{"attn_scale": 0.177, "tie_embeddings": false, "extras": ["capped logits"], "optimizer": "muon", "batch_tokens": 16384}
Each number is 128 + 24 x the weight over the matrix's rms, rounded and kept within 0 to 255. Layers, rows and columns count from 0. Numbers have three digits each.

# layer 6 attention query, 128x128, rms 0.131, rows 0-71,96-102, columns 64-127
116116138139137147131117123126116120122122120138151112152140128126140136129139121142132129144119119130118130132127114136121130102141115112128140107111142123125129136131122121160141117133117126
138167144085166125131142119110135121111114095112108109122127152097107092144145129103118115124131124135167131114093123110134126145070132125098083125138115164134087152106103148123150161175116145
127174163134132160134135123165126148147154175099100136150095115109168122152093124143150106132111125117120119120174122124156067107149151141116150092108164146140167133124137163137088089153153115
138155146182134083135108123119181108114121117092138109126147138101112103158094109163125121114128136128143095121134102165170116161128135116099126116091092162122138162121147128146115147135125092
157127082138114122153114178105123150099136141155128105107160128125133156101128112154108136123091187148120128119154151139118086140103154094080171147117115079106146167139147126091129127133168155
118124124132143118142114129132166091129103115103130166161129122105155092136142092141135146136142131147140123116127119111116093111121122177118167122118111072137101126150093129126118154083078101
137108177171072153110113088101196136149139139145097125092098100126159106100135136097118070132115099114182161123133120135166140120126117131073128165123102145122191115110092082129112160151148158
157123120092089139094120169137101089158133117117152132116125173112152107091184126158102126129098156125126161117135145146099168114187161128180120090064098087143113140093107141112112090070106153
124119138119097126125146123094070111122175146144090118105095143116183124145185119128152114109123151125120171145146113112112129107134122150112153145126107143121126153115138109139129101093166161
157114143112136113176114151122125116109155098100144123135105120143119086167152136117090123104124140066098079073120145192082106113107130122150119127064116123111134160168132171124132153178084150
144134113122101126142176148138135160119168119115097168088159116193176118125128145096117088136122079098161097094118106087108133095133135123132127176169112153091117112100072175137116130150084143
119117108114162133166129123076130102153119111093108125132151177077124091084171128129154127107139159136129148116140135130108122157144104095146174115132121064073114110118163118157111119117087162
151131028077157155148130174101135108115087139104112155142129137161100081153125091133114166135093101121092108125103122137141158129177187113103138114168161167158152174126118092098139133095099133
112109123141085089174107136130160134155129121137130097171178116103129118163157117127134142141117094123124084124135128119134136121127142141094148144148191124116126099135088103151085145145119129
115124120129153159178135139177133124115131111122072129109126124113132169116091121133116131105121110106120161117150142092120145156152107141119143058109067154176129102163089138104136101129099171
113157152158134107149096131108104099121122121124156113104128143106147089172128158153114087122084109095094132102178091110126158131136121140094084103113142147136183130098104098122149165126148138
116136132124139109148110125126123098113110133136129110100149104113125150133141117126100123141144139146135131112123122132111141146107122123131145091105100158134121134150141101126140148121137141
144130094129148145116136125119109161162128186090123090134126146129116109140136134151153082132106111141130124145125120144159131102143092092125102127073128107133129148111124178126105120189143082
115148149129131119149127141079088131138102146135140123136142138125123123106115140116158139146123133130114131114160127089089103158105125154133137163145146133123090127110150134112102151117130104
103101131115149164150088138141131141126133126074139152104101164116155149151136141109156144133126126113139127117143123136143123072181119116144116135098149104152138146151129115136132103128136164
138120115115145147126169134157099139164186131078130148117130151123119147166138134098101108161148138102116108136119152113142119161146120150116098144159118152131141103093136146138086127168160151
092109105096143123152108141159063122085111094173118149158142112103100143121122133128109168117140137146125155137176133082097077105105122122193112127098150179073141171125116170140134114080127125
146137133125150172132107102144085119120099160146135163107124135121149147185142114115141131115154139131113110119108129152121106099131096116111081091114106132147102140180150127158106138151197088
160127140094113089127108108165146177144096168107145130116146130117101199133124156083120126137100136162153109098159138109168110151151103142200108119123106131105152085128124153110111117148091099
111086099087149160129127099150114085134111117154138079131159144158124140101117132096101149151089124115126179127099112109140143126084156099151096085092115134130141124154106116122162166127125182
181134110170143094138112130085167137168147111146120115105145116091094145122107086148113123121127117147135135132136163174113123102113120082132120128150171131106132117147161148130112117158126136
161148121142104081125163102102120144169115079101171095138128123146098108119121138151088141116137135111133093119159129125164159122105131135119158105129123125097145057104105123158133134142134105
127111152123123132103113112141157150143149109122105112124169141105107148123118178146099139182079167138133129081133122123103124158150104158160146145126110121150141145135132109116109123149075157
123159142160120097109135105123089176146082114138133117168138111140157105137148139123144133142106115140116107126109096162090128125174124085148107121169128105157128105134155071170122133136120078
154150149098149146118153143199081115152098111125119103144184100140177110099091164148147136158119148129092145098155116145131148117174182098160107087152148100111081125065124100096109143120142103
109162134132122125153094119093090126122147171141105175121151101077146150123106115150200073117145142141153107129130120137162088100137148064117141146138103092137135136125085146162097108189161107
072140103156139098104133131116123128151128152146161122125167134068096130124087091146145121144100119157133119180118163131108172114124108120146149106120161116116075153127141112166144116089140189
132116119117136123127115131141134115124106118130133119101126125140132125129143111111120134154124137120141128126113150115123129109111121114135137127128118131127124136136116132143131116127120144
129098124123155147119125089130126125127098101151113107090113127122150138133130109125090147148126128174117117124118121129134170135156141137170112105110119135156148152123134106133121118097104129
141124133091127135146130138135114158122119134111120158123102177137108125113099127125126112119114127134149117124152133129126140106130140124129146144114156144116099123126124158107135105106109101
112142132110179073138137152138154142120094143118156096155135125133118138113094136144131121114107133153103113110150135113129112165114134130144172165151119160121113140115108141120126100092099132
133139137146158114134126145141132142123153113140131141135161155151109120117115144125111140096111093121132155121113150138100117126128162128118105144135137138123161152120122123164130141140144150
160119112123104095107148108107124152126153124112138114138105125120100160104131149146117124114105138090128128123132133113139126139093133167125141125136130130064140141119129127100130117142148093
132123138102143095135115167135145088093098099143124181105151111096094116098134104127137141157149124118126134118130133124101146121151097078148101127132115138086152154129080134142145125145156124
111139146127122141095141112160145143096151153099131166124119149106119144115128134158116134141114140123157114109132152112131161147101153123093169114097128155121143151109166112131139136121127109
114116153136151142125148133116131130110107116126119137136124143132149131098128124105127170128118128111141154091130121139125141154091132125144120135132134124116125153143161120142115107126165128
120134114138127101115117142095135127151118121095142131161147120107115134113102139165143120135140153104108160124151120155127134132142150103124135122100127109128105148108139133115165128112096148
123107120126121147098136123152111168122106103123173164120124126118135155141110122121146140126152133124120102137114112145134104129165129130139126121135156092168129104171152091126098131115115172
152115128161167150111110128125099132135111133114144104113117132106117174144110071084137096158133143146112119156135122117132115166119093135133100126155098125081109149172147144143089085096136130
109140071105146136141108141126121118136118149128111129152148152106118128128149144105139087125115117113110141107134125127136146108125112106118121133135110170144148078130117146138104109126112168
107081137107142169146093123101150149140117124164119128151130135157118121146135152183096119137090124112124152173098148122144122130147073167117126114093116163131143130135124133185129100117104134
130160120162113089156175115136134095133104136148172124159151144157089140130141142152112104093128138134133133108119108128104139141098110091097137162135077136115179135162149133124139162163120126
096150120158168148121151168149127099128096131158162149098122098115116131120134154148109131126144118155099128146159172116115103123101092097140158173123126144190140110118082124102123131121144120
173108124114141151156065104124117044125066094200208057105179068131120120118173069073139167178150136112137098149082115148119140121111084122160120071127057088124118184181122064135123119101113173
124183107107104112143132142160130135142109134097094118099113138129109147130130144143116111114099128147167120131133146115136133119118126126102142172151157129130146123137115176125134133138093093
128102137117110114131120123126122161124115159113123105128132108122138108133141122143124146119114121164102132132131115114138124184118122107122120129123139147138144137112135130141122109110102124
112131106121133109125113151130149180101154156106119155136124133116125128155132163155108129122113132127135116101129146133166106131147149123113105137127144117142128109123144150126126157168155136
125180161135094114089170123131139116112127116101120159098103157164135147141150127157118122121143120132119121067129139127124159152138141120131141151112119129144162120127130149143129161110120135
147111095130158139152144122134148124097081110149148124147139148137124158148114094130126132141100124125119150120113122125134116119117189152138141119130130135135125143136110112131139157106114170
166118134132118126156156142105137178122134096080140147129141155146144114148132112129136111141142140138132137104159107121156078140137142119111163121125116106140096111105140146105118111102103143
116141104135149134098154129155144153135130148101104130088125117122119125138111151154120092099087141164129127130141159120152112122150168148096171107124163132138147106157118128133122161143099120
128097161129131142162096116126133060128145105196142098120165093147147108143163103054149138160203143152120133144128107142126176148115119142110069112157074116106142136112155109132131125133115144
119162102086095129140148102128145130124149116147167113108123122139133154137111142160123144146105159076112139151110141119109110124118113101130153151131097145124145152138132112142120167090170110
161131095130149131152096134090106116115158101134077134092129153178131088147119142116134150128132120112130109133149102118182108120144149127105139166149149115158131145123183181059126150133133137
126133122123122163155140130151109130159116102082121136176160127130142123137115198131148119122153142110119113117172126123126143136133148144094156159165160149121129106100132119127119100141131128
114116170143126079182123134092137089146123165146128155129193161158138150124150052106149114133170092126086094125104105126123122114119123162125109156145077135108124134127116131160101144128105126
160157114134129098103138123120142145097116101112125123094139119115116121137109093121136105118119114153102145127106163104127156131141129125105102133133122130128172159119134190140169162151122116
142155114108144121115113133162118159101135131117118109147155116113188138134122132147136155123116117146129084125159121130134130129164114083081103111136180131149158087101146138142131121124121126
101107132138130120134121099149122114129136161117116148112140121127113110113114127165124127127181134131092133140134150147124140133117133095141139109079107112132107170124163121126142145179138132
129178142134157093156105132091103113100122095119138145160116109138163151177147120140098144152120108151157101134107120118098104170120115162129122154096116173127132149090072088172156137190137109
146103127136139141142129151111185131137168112126137118137149124119122144117147109118090087121122164096111152130133100144112120140142141135157144110145135105117152110117133133175134115129122128
168132105137142157112136107122157167160125147138124125178106137149119144091153124146152143159144180142080129113124118148137091112122142078142125087124151145138137137142109165111110064115132102
136121149134110137158110120148110171170116136140137139161107162132135158161138152160185136167143118107109147103152123130168158074107133116107087126135180138115144109152116155096127130094148111
090120147136082159172124140111091058132131103152150130128179081138181136146123123134156129194151168164141134171083166090119135116202107140119153126159112119107126129118134125133127140097137075
101153111144103056097176155109162114091182128097118140070141126080086147124124152120107067091136113142158091117079111088112146173123129142072101164166116090099129152126144082148127137150079102
128154099127058179086123097156132115123063118166192132123108122131087105159153104141118095139180141173141120116071087114176148071111117093157141114091070136112086144119128134163122135121133194
152180163085143069083072132113143188146101168128105168088155177146088212086142187202131112099093147140138110113150129156151142185152128146067122118140140145114116160135108129093081114140111110
101132154134133151152079140143123090094160122085129106136127174110121113107140099132110126101112162134136122109160136099144157129127094124127142095115172154119098144125118139111123123153122132
131114157131158154116158129123109108136128131134121097124148146119143138120113084093131150121133126122138154109156104124125137121129130136134121135169130114128151121127127135116118133145112158
146157105093133105132103121144129173111120142116142116109122129123098102163130123132130101105106116120128145113118154080161125124144139084105057101108168147132110127105140138136148137110136121
147137150128134161139104109139124111126113136120163136147127110153143121147152137133119110148157103099131138132154165116116102119155126131133118149110136090128146109147095150115148125148132137
129163096123148116148112119111119139184154086147110120126153118110125148118099129121169100123128135147119130134111116132140134135155160119142149123139114130141133140147177094124126125129123129
152115107156128118080139112126169141117117119096111120097126136130108127085093132110101154140092148122151111131102121136174117127118139112116147133107121138112142155127133093100112137115133128
098120147101160128170092133104108105121090135169148142141136118119145130156136108161102137133153116103121116151096141124100102113114116101160099124124119163126118139139116130129166142156146174
# layer 6 attention key, 64x128, rms 0.127, rows 0-38, columns 64-127
109160129138122105103150142127139170124113161080094173118107139120099117125129184123097112113103150167127132117154124150167124147122131105106181155087112130174146131102145146135129124112115140
162099125113140135107121144125114096119138094163170125136134129136140128117125134103152146097113122147113134152123105137124102104145145122131118112169108123116133152178132107130136125118147125
103109125142127091126114137105131152128130108102137145138107132166105105128158161128131121118150120150113104111149098144094122113161146157146102134117106116122126133118153180125118130111125135
101121167158161107115097151137162089152132115089151105101119129105149138113081150147103119106094103165131122131132110123127127145137146104123150123140110130160149122110111122103130129114113123
132178101136131147127155113108099129164160135117108120117086107100126150135151117149127101128110139099153135123141126100107121129120093129089156138121133128140155119112135114130130141151090136
111150144141114116136148145164130123143117117159125112128111100119127175123156145118126137139133127091143096102096129124132103074090096144125067139117090098139119131080133079091149166136127145
130131123128127113138100124131151133101126122130156118116148156125147119121092124148113114133172115138103125148134145149142113166115149124080104171125140135129088092108139171144138093163064134
143136156110130121139071162102102159132138131122165073166089094129158129131091130128115091131118084149094155138168103149142125149169090111099152142129137109124107122149102152161120131140131090
139066120156113136168134158083096103116145073214152128123144076142161175162145081064155157144139128136162143157087134072098099041086128076153069095170137118070104102160131065147093125130155142
121106101099137118136122135145139075108085099183123093135148148157116114093114104093120136113125096131138177175098133129122134110117119096151118134136133144123132109166118109135158125152137132
159112140081167153140107132097187126174139145123131160122118168148130135107163093130128117103122125114137101137146157129089092136040101138132145176125123145143137143116119137113109113073098144
115137138123086101128105161116131156118110134080107124120132123115075102127135160123095159119151121115116155131155121094156112083113112114131142160072133149133138107126157143151085141142112111
086119129055128135118126105133116090150148080105136127181115114160115151128110175135167155126151139165160112151135117122125142107110161151133111103134130120112129145131124141139113158140103154
142129149127126158111119150146115096144141113141128145123106133132136124115133125102137136170179109119106140086140084146143125134105120161122138151123131141115100135127080144087131172163150086
124127130136145142151102114130107156103126125145139152137111133138167129147112100116140181112130115169135144120182141111121165117122163137091148138127160122159127123108128127113107137090159130
139130137110125140125132136131152155090120096154172132128126123111168139112128145154125122139125142123156096128144152138126142164129103118134109129119130136111103101125087167155116146135101091
132117117114133131121127118152128100136139095166158126141127120126155123132115130137149133117139130113134128134111112127120137134122138125151094096142126123142124133138107099123141136133123108
131106150131141158083128140141103105125140129100144137126113095101127125103134117122112115120153163112139137135130074108112167149140125128144136131112138132141122147129133109141119129123125116
085168093108128112123158130090124163090112128111086118081141217090102133115118159139090111110104126124140093102136132124129148134133095106098147166125130136145118139070147155101105106150101131
136111166182106131138151160140122179113171168122159129143116118154112131142162110116143133137170129130132112118175118121081133159157113143130124117129182093114137099113162146090143154119097115
122147080141114111150158135121157129124147152113140125153111092092162109116074104185106122067095115135140102128140127133102076151103134153130126176149177160123122117122136130082142145143114112
132140135152121146133115112094118163122134107154118148117153124125163118127119103097139137122125139116144126154094086124139133143113116152112138088123115120156125157173121114098121113124127121
087116165157155152116133120137125137130162090134106132172129142126151158104138141147134122125125129101107147182142121126120153130172138161170097085107157123081131125141123140138126105169128161
134115135129137127095131118148119125139114103138153132179132156152142091141133089103147154090096115125181087112119130104127182087117098124123088112135144110106134123145123113098152135125145086
084149138136131116122144126153096154108080160114094144160116120130109123142129146114102129118122153142139117097156108122145118142135106111119166154097129120146126124101124134124127150157096113
073090134135099144151151100115118103104135151119143101182077163103105136100167124118126090169157094159133140104140153125107134132106133113149117094130155129123121126102149130110154159126152152
081111127109128128086117113104107117146122112179125157154118117117134139161124142148106110087142122106112138152081152132135107109134151124159157106134106148138090115165092122152116119098128131
116110130098160170119069125162111092118094130148180131137111151160130144166168072158140139123134096059135100139107109142130151083116115106128077113138120125156117125128113132158160155114152119
098157104138115100084155165164140153155151145083117127145092138152095136153116160135113098113099124133168067128141117192143142145157096133147133140105137104109114091106146156128108122122150157
149158119141137148151124125109158098189111132147126147189105116131181115165101131107122145126150124144148163109130123124160116151126102124127137093157101097113117123162105106157087129123122116
125119155125139134141134104159088150142104105157125167068156163093108139125134134103157159154136189146127145140147119127132092172092112157164092130139114151086120142146143103144104142118141120
114143159098116068127097118113125127126135100144128105161135112149117112142149139125122121117155123116138119147146144106113109134144127166126147136137136144109112120107126110112151122114119111
112134154136119119136166140120116148126162112112133116129133091124150094099093166129141129120147096117144136138094144123110141151117142129099143118118117109108149113119142157118130166139129104
112140111108147133094156128140133117106124122128141137114131092144130130122120091119141131107108136153126125123086125130150118125123120124106099103105104123143122123106139142130130147138121151
114127132139113130128075121109089117122164146141147148154130104155117120126126146161088132158140137157156173137101140135116087133139118118173120167129139085101128158150113118131137103123167152
127138123128130108134131149122119126112142146132137162137164103115115157160112087132133136129113144137118131157137134144110123127148072136122139134127095086104149124156133113142151099108113107
109061109133131130141137100096143129126108118148144085147135141112141092172116131144135157099144160122125158100110088094130158099143107123138139091148098149138089101121111137122085153134121138
154133081102119116130150148143115175114109164122144085113067105135111081138169059108112133091131109095150116126161131122117164125145153129065132121119098148129120088133155117130126156112117131
146155153142146173129080154188143148165173198121124085143120145168143141156099117139147093181110156131056136128179098110088112116187128112199130122105151123121133140150125123123136125133161209
# layer 6 attention value, 64x128, rms 0.14, rows 0-31, columns 64-127
110165141139096136121107133134147096139126087115102100138127152121132106152121147120071091125140125128125098147078143157117112132171090083093084101118121102112132157142189089123176095119148145
091120157112112145153139112131097130147098160133156105124119150148175129136109119080128147110142088128171142130134117104107119145101109106155105138106136128126157107142125104137139089131113108
126141103140133125144145120144145162166115156145136115114140104120143146172135119108111105154170094144131129148139073134159104121102121136145113184158121108151182151142174095081098109123103115
153125103086135092144082189159152113121126134152125122188119082099127133104106152147116116083163119154108147139133125112120123072110150071129099127157156110104132162106128130123160118160118108
107140115150132112132111155100113150145134113136094117162158112134131127135090122140138116154158120111123157107152110173095140110175158120119138124152126132093166129112126117106110124119123134
122121175141169161117099098151121132131091157147094154104127109125114085148107117121102160155152151162111173060102147129114182122145094137118103133142124159136122137146115079120123143135118116
140120126129103131149128152077115150134116110140135072132120117129118140105144147155170176118155141097108135114084149107129136130154162111161130141149122136178115132116141109129120140122078183
113104119144133168137157125114167151145157124091122107116097130090157097140090150143126116120088094095167121086120135160141118128120139153138095121131119131132160137166086143111080134107138152
135095151111147154099159128102133112116138159099154122108143118114172126158125180109162148116131109139127107123151158125167160103161131116097151140131138082091121153156100128160074118119147157
175151130138099088123113131134094110159123113130160138141130129088127107153134085121098102117143137116155095143144116123115147098132159123126138076121125154100145110144147146103108097127101083
115147139140120154107117123088127102138109095118101160147118121106135162120139142112160101105129120141153108118147142104105141148113147149158131131098131130129138125137115142141127099124106132
150129112122114132121099123089140119138128110133169130124107060089069146123146129129127117125155111090114156150125106124128113106089118126103135148089148150161173186110147123066113118138126119
147164066134109133147104131134083144108141148123122137121110110098106157157112127115105109115168095130107159128112109170119134101156118122106131171133110158121143100119127151084140120144109116
121102124172063136126117099126154118105101137100104151137167140127149131103091152142147115128176119133165189106116112101096118128112101098128135140102119104157143155170178139106143123150138125
082167131101152122093161130129155150120135109158154122133125174105139102140081104124144090139127117087169116137133107121137157116141050152127085086146145105133150123140174150114155121092127097
162110090143110080118120129074090131107095126106087127134083142129136131172193106094143099153174125135104115124124130150067132091107144145095127161159169169126113104138147099161141135105116129
128144096130120158146122127151091115108125108137160120161126139079148115113150110115139147131134089131114136113131136131128130165099143144145110118140143133100143114131123134120156145164077099
134127114147125117116131117127132145103142110122199118130156135150162097165141097158128125138155099141103156114125110080131099118152102095148153101127127173095138160142141116105122141127116149
120124125152130124133142111162123077148102146118134083122156126108097089135113148106105132117165156086134094119183191057132145114118139116114162121130161137125165162130137134118125093097107136
073140171143157138125103135143151113083099099124113139119174081140128110158103132135123136094152090126091141123126129140153118112106127140105127124113110117078065128116090118115135102135108174
125137108144139131161109130174108115112095100109103152146111142114098133129128107102128102146143087153137118110126099150147140151172133137139139108157136111124125132104137102151088140161113145
150140098109103107142130184134098129132141156154128136177110114131140099153133096072095101133165117108105133129120098138140095123131149166121111115115112141108156139178127134128148120125136126
117143155128099119081105087107110148096142139113143137138147112170147123130125154091098135141112135148108131155134146119130110101097155164101130099130110176078112127105115138124087167122133110
131100138175128150122145130160140134115130117094163122109155081103136074140101123157107122155107155077163071101104182160112076159113087122132109127125105140124119178107179100102107154153120118
135134125119159146143131196099128138119131111131139109161122136142097152167135147122141093137146153167139114085126115149125087102124146114136147142150116117110099095164137140149109113086136150
139147120136139149156130140126125128105142149141105109085145137149113118144162145156130166155098121085114144152101115133118106122111163109129136131129112139123127095140168127135144117137184118
108114147124120106145108148133152160114108095133099109105126114161149161135119113122167137113155152130132113091134160110142101117140126107124120093079103112130144158100143141152085079150064132
085119151112096080140112160145153087104130145112142108156138135086128148127165099141079106132116109153114146117104125129114125116122121146117127129121119141165080110090149113133181097180103112
154096172154164121100113157167116112125093142122135109149064107141128094125154150136072105113141139141104121160104097162091107105105173108121110141121115126116089139118133126093170134143152147
089095135157149114130112123140139118132164115140099089138139122128129113105095181142133127095119112122123131133101141127107127150163102180152101112152110148089147130176129127117145098136086095
097169112150125130134150141116103150137103143130129143116132132109096145135158129123104089164146172100123132144109111110128134138099144130145118126119140141167141146096108117169093164142155076
141138155129087171107124086117135160174088165099141171132126145117156146077101155076144153112118139129166087125184115147119153131080131174116154094155125098075128107125129145113111100177141105
# layer 6 attention output (transposed), 128x128, rms 0.0992, rows 0-63, columns 64-127
143155117166136138121114119183088130105123148102160140132142133098170109140128159148148150114122131105124132140118111114122141161131112121101158127144145158168163144119120137137109129142125117
111125112132145147104096124113111149130150099129103124118120115119132114113097139136101108087110121142113130175114139114135087127130126146112109140156127128125159126169134139163123137138118126
116097127157127118109111124044109128131154128109083127120098105140071132105108137140114136122134148118129129144129110084162118141155118117129120098142146137146131113157152126120124111122134146
107131150109162134099131170183139111103147139141087131150125102146132155148130131081138115135125145147139115130147151126149145120106161102137093164124122169184159148111149107138119168153145084
106178149098110160148179152151101149133098135125112155130156138090114150116155122139135133129103105151157110137097140144147115129152109116105142134124135109083105121119133151154117117131129123
131130125158118105149151102100121142133108093140135139146124136151149120144134138137122159113130096144090093144092124112118132106144117145131116178160128122111118124147131126115091146126136102
116122094117126166114127144156123106145113137097137133124146080133141112123123149157144130150103129079156125123105132131110140122137099152094107092119099127138164115118109139187123128102121134
111152104141133120151106083154119099120134155073121116071156135121126113105108139168181121144161182122138111139086100158112169113151153109140150141121137116117114161104149158096136123134106151
115125107116116093117141146097123131138138114135119136102120138137120130084136133156107128111112139141146134110145129145141118123137130163106126125155131107089102132157121139152122164138112137
118151090126113152067167080142111153124141146123137103109107119101148147175165102122120142111122106104149101139142124093155141100140104081147169151135112144155127129136141109092128143086141124
088128127117138089128110146126164119142136120137127107105125150127124128155174113098159096132156139110113128113127157113126142119116104110126113121145092116112137119137133129098106121127134121
163147118129131148113126156190127095138146124165117122138163133167155111098077154116099152121098158141121133124082134157142112117125117170101094127135128134159089155159122117126161131132153099
138138133149117078142124111115137122170115151136121131148143106088148133107103116125097128136142125158146112105168126126141121119151119127148116098163126106144150161162126139142140140131153102
118126121122139124113133130131159118149114126131133129133142124155134129155140164135126119165090158129102166088162160140092150108124140122140153116114113141150133139157121125134128159090137173
122133110144101121114134134112136144144134140130110117143129123152144133154102140144139096183133097140150111132146141148111151137128120122139141167112106140089147086089133118128102119133104155
145122108133113106128154129117141149124157135148124158128108122141143095157166119122085141119120125179150130156113124130115126098120106143109083128126118105079133092082107151116110111086129148
126148131116136127118104137159088148130133098119154117141088138142101135163138132100158124120117114111119149167151119104146140129146098105122108118156147133102148111110121133159098138138107090
104134142114122151130098123102163159145158098139117109155144152124132139109156137124147117131141152168138137098124108143132149130138169132113109097126116137092107142111125122170161153124139129
114146132118120119109134139128128120167152126156143122179125138142079154134109105127126123120118146125124120107155109104144142129124104111145143097145115149134082134127113135140128136142133129
125143135154131097131116128131118147117144131132122118118103135144148086116113098099148140106106152102107148121116073116105114100143131150126108148144146102149130131126130139127112108115100117
092137133122149131123163153110158118149170178087116130118112111129090110117130115135122121111095154121127167143162145114122134168109141135141163160116133118127139116120140138129182148138111120
126092115142130162132124133103137108126155132110126148114132131137117103135124108106113078108101125108123123148148111110141102113075133171070171122119134139126111130130134165127157136115141110
131133124166150130157128119111127169115149141113129185136100169137124138130115163114130114145118121134102106133100136126127163114157141171159116142145117104137111140130125092122112129078177161
134092131121162154098078158119138135135132121132138101139141138158132105148144102143104132106127113129118157144120153108131153144124134100097143123133137142146137095118168148146145151152097115
131139085122148109135082092105155162136180134126150166116127139127122105105109103144164121104140134146094149140172125124104132116084114168121126140148151110091146078142101119110104138168137133
130167122101108150151128121160137098140130104125128142149111113107120110124145137153123109133114106175138119145111115130111127119131114132099125090151084135119133117111120140125110126105144183
109166121154116119136130135140089140140149121127129145157152139104119098158127115148116127107097113141147131140134114133132134134142164133105140127121146140126133109113124106130137133117157144
171153126097137174119156106131142109138102110117130094128094117113156152124124173145156114145146132135102136124096099123159105133159149150115092134141122133140139150139090112091134154099136088
121102090137137108121140155118136127152161100155112117136120125136088122135107163122141132149111121128133123142096109129148131113132103130107111108168127123166131151141089100103134146141131146
149106133088128142118149142132114118082111148119146125107112129098123169131155112146161104113128143122142159120126112105107154129107151121108120115127168153148126153149126162131119120123121112
105127139126165144090118172126131126127146134166158096145106125122109103142166139083133150116084126179122119089114115134152114148135110119130087105153114119168146167120126125138112131129173143
111143148132124096128126105064119137131119128113148121096130118112118133131135116171092107127136115135116128163127110132090133139089121141138137128113101135094122135116126140140110126136149142
176191133152155124155124127107129128148135139147115080125130203132128143149150105098118088141110106149088104167093145095160162123166132098157155114187161123120115137196170154114142113116121191
102131144161171152166123112120130133152142145124138113147111141126134103167131173084128128109175100097128151107152117137119114154100122124159140156119091125156156111060116105107150098099123165
123134173166161156148182132164091138163142157091113076152136105078138164176115153173151106117151139124104126165133157107111102114108067099143157160150115179117137107176166107162099128156156131
137171110098140144155166110183082119148120133204161134098078125138143108158124113138110110096138114194112124126156110124116082071107073153092132097185121062124129077115108157079158108110117116
138158089130131066093188164150130173156139128127159091151128098144130123106117142171155135113137119126089119136120118119104134129097143178146125123173174143117092110152141116141165106111109154
129091118086153129154170118100151124126108110068131125134097152122101123085064085157165156146155107113116140110186108151120136163162142108174091127131129100130149161122114101136123136149092164
107078138114142081142159116135170124140121154156129152152131152172146128118143128134205142147131136085107129080130157143145134111109122089159132144119141086092141116112093122098146154173115088
132125123125134119142172123120153169141140102095149158150132085115146051115145151138130152127122142142151122130129171132137107161104089101110120117116084093100128162140112107131138078098142165
117179115123119084110105104121149093177154162142137134115140157147135131113118139139128135139111156165127129102115130132151159136160112099116132103120111083069140131156109168161072096145126132
118089126130132111152087125121075142144137136128127134168197133104094123127100142130153109146160105131125173147135092099146094159100160159108177101140122164072126131112153126136124105173126098
143159160119106137134144156084112120106150143103107161132121103087176172110148091118131159175150148146131087063082089131166119107092076120155117132100162124110113121135122132137155122113142131
115132132156164126123131119143100090139114145093141143131167086121132132149125108157146096126137154130143126144190118105149140112103108113110123082149138139146137117137104092142120108137169136
173174108123140144096178122144134149168059169069113143071074107143116146119102099086184146148107112129106142113173151105141106154080098138149098152127154149123159084169102138113123138121123062
130134131176172206188109060148102115114127127101144078128164146109145126125141158131109151098164123057096160175164164143094138102119130106137124160110158129147115171135124078138122040130146140
152162121161128106115112114141081110131151121084159156150113153093169139121154090109186122122125136105133116142115065106090127152142129129124124158107102169130134144149172112162081142112116110
075119100092139166107146149123124149088149166130077109167104123160109131112105178134176120182120089118064158153133168090163119149132106113157135196185186108157142141128090117147183096160152115
141147141123143141135150077172077143164097107122158162135150113151159162123122103101102163110131125092138137139193124129102100198109114161126118145126100176120146104147105133134102161104110076
150077087148103109119117095093120104148152126141159156133135124153098129152112108134127124108092111120148085128082137128106132143086151102106190135150139140154119085157131116141092131135109094
124130066101140072126060091201109071139153148180146089138189148146154101102136102151129136118183127102165122091109119119127141108134138115108103106135088143122135182072126159115169103185109108
129153162139095109122189181099118109129150110139132113133056137188140160133157097143109116128123091165114137098089116138087162118171108135117154141159137134120123078129122123115103155076104149
108100128128104157129194144112094147160143148084116123099132160114117125127092147150157088129161085108104103142108142139160137149129133146147104166198094110125140136121121127118100164102167125
139102168163170081125118115155116136105155120165143094141098140085130166102068096147152098115111135174147125163115082072103123091116142115118124147158125154135178166118110105138089144140113136
124127193083077135099113133092118094132129123103114102131148163164092103121143084172130132148156135175176129145165125135134136148107145127131156111108159126088187141071090140189118101110116113
121084101100084126107097150153162067131118154091123113117162138165174104092151099118146121162079165127148098126098106148111130177165185105164140082083130078138146206137148110122165074114135198
115149106103124117127198173173145155086125136134149159144172096128168147121148177150120092131098125119107145142145163072119094125140140133098152111130157155092122116124100150159129122185124133
140141134122145113144158124173154148107103140148142099126129092121126136152141113107116158126120156140140105082108127105140130174144123112147109105102117102153142147132110100081122170190106112
095093149144151158148123104155084083111148105107099145126139155170162136126146111131135120145169138124124120061104181141134174042131120129102156109152117084127111115134127120176118129158124156
112146147112122166118099181154142111121124166137134107146143182119142172168108082041099127131136108151130165107126144140110145112122144142150084143158077067143120095143159109121156114109134150
105067113115127143126163131112102130138126130136141134076103133166136123122173174107084132107074120171098130149115115121110146117160145154152189138160104090164132172137144128063154170093141166
095092128159164088094090122114099121153166067128159175176087129136160067082136134137170170111111171120163106164130095115098159120150133126106112163146143134117174141127130106161129125083076153
112130134164093121129168129130131201085155170112144134155111093061146143072129066137145095141126133102122120159152124134155079148138142111162121163094112139105098141049161135105092098146145135
136152156166132117148130107131080127168142119101146093100185102138109157130122149101072157157163152143135131130150073123130098140117077169150132103160114116160124121131102112093131128147205128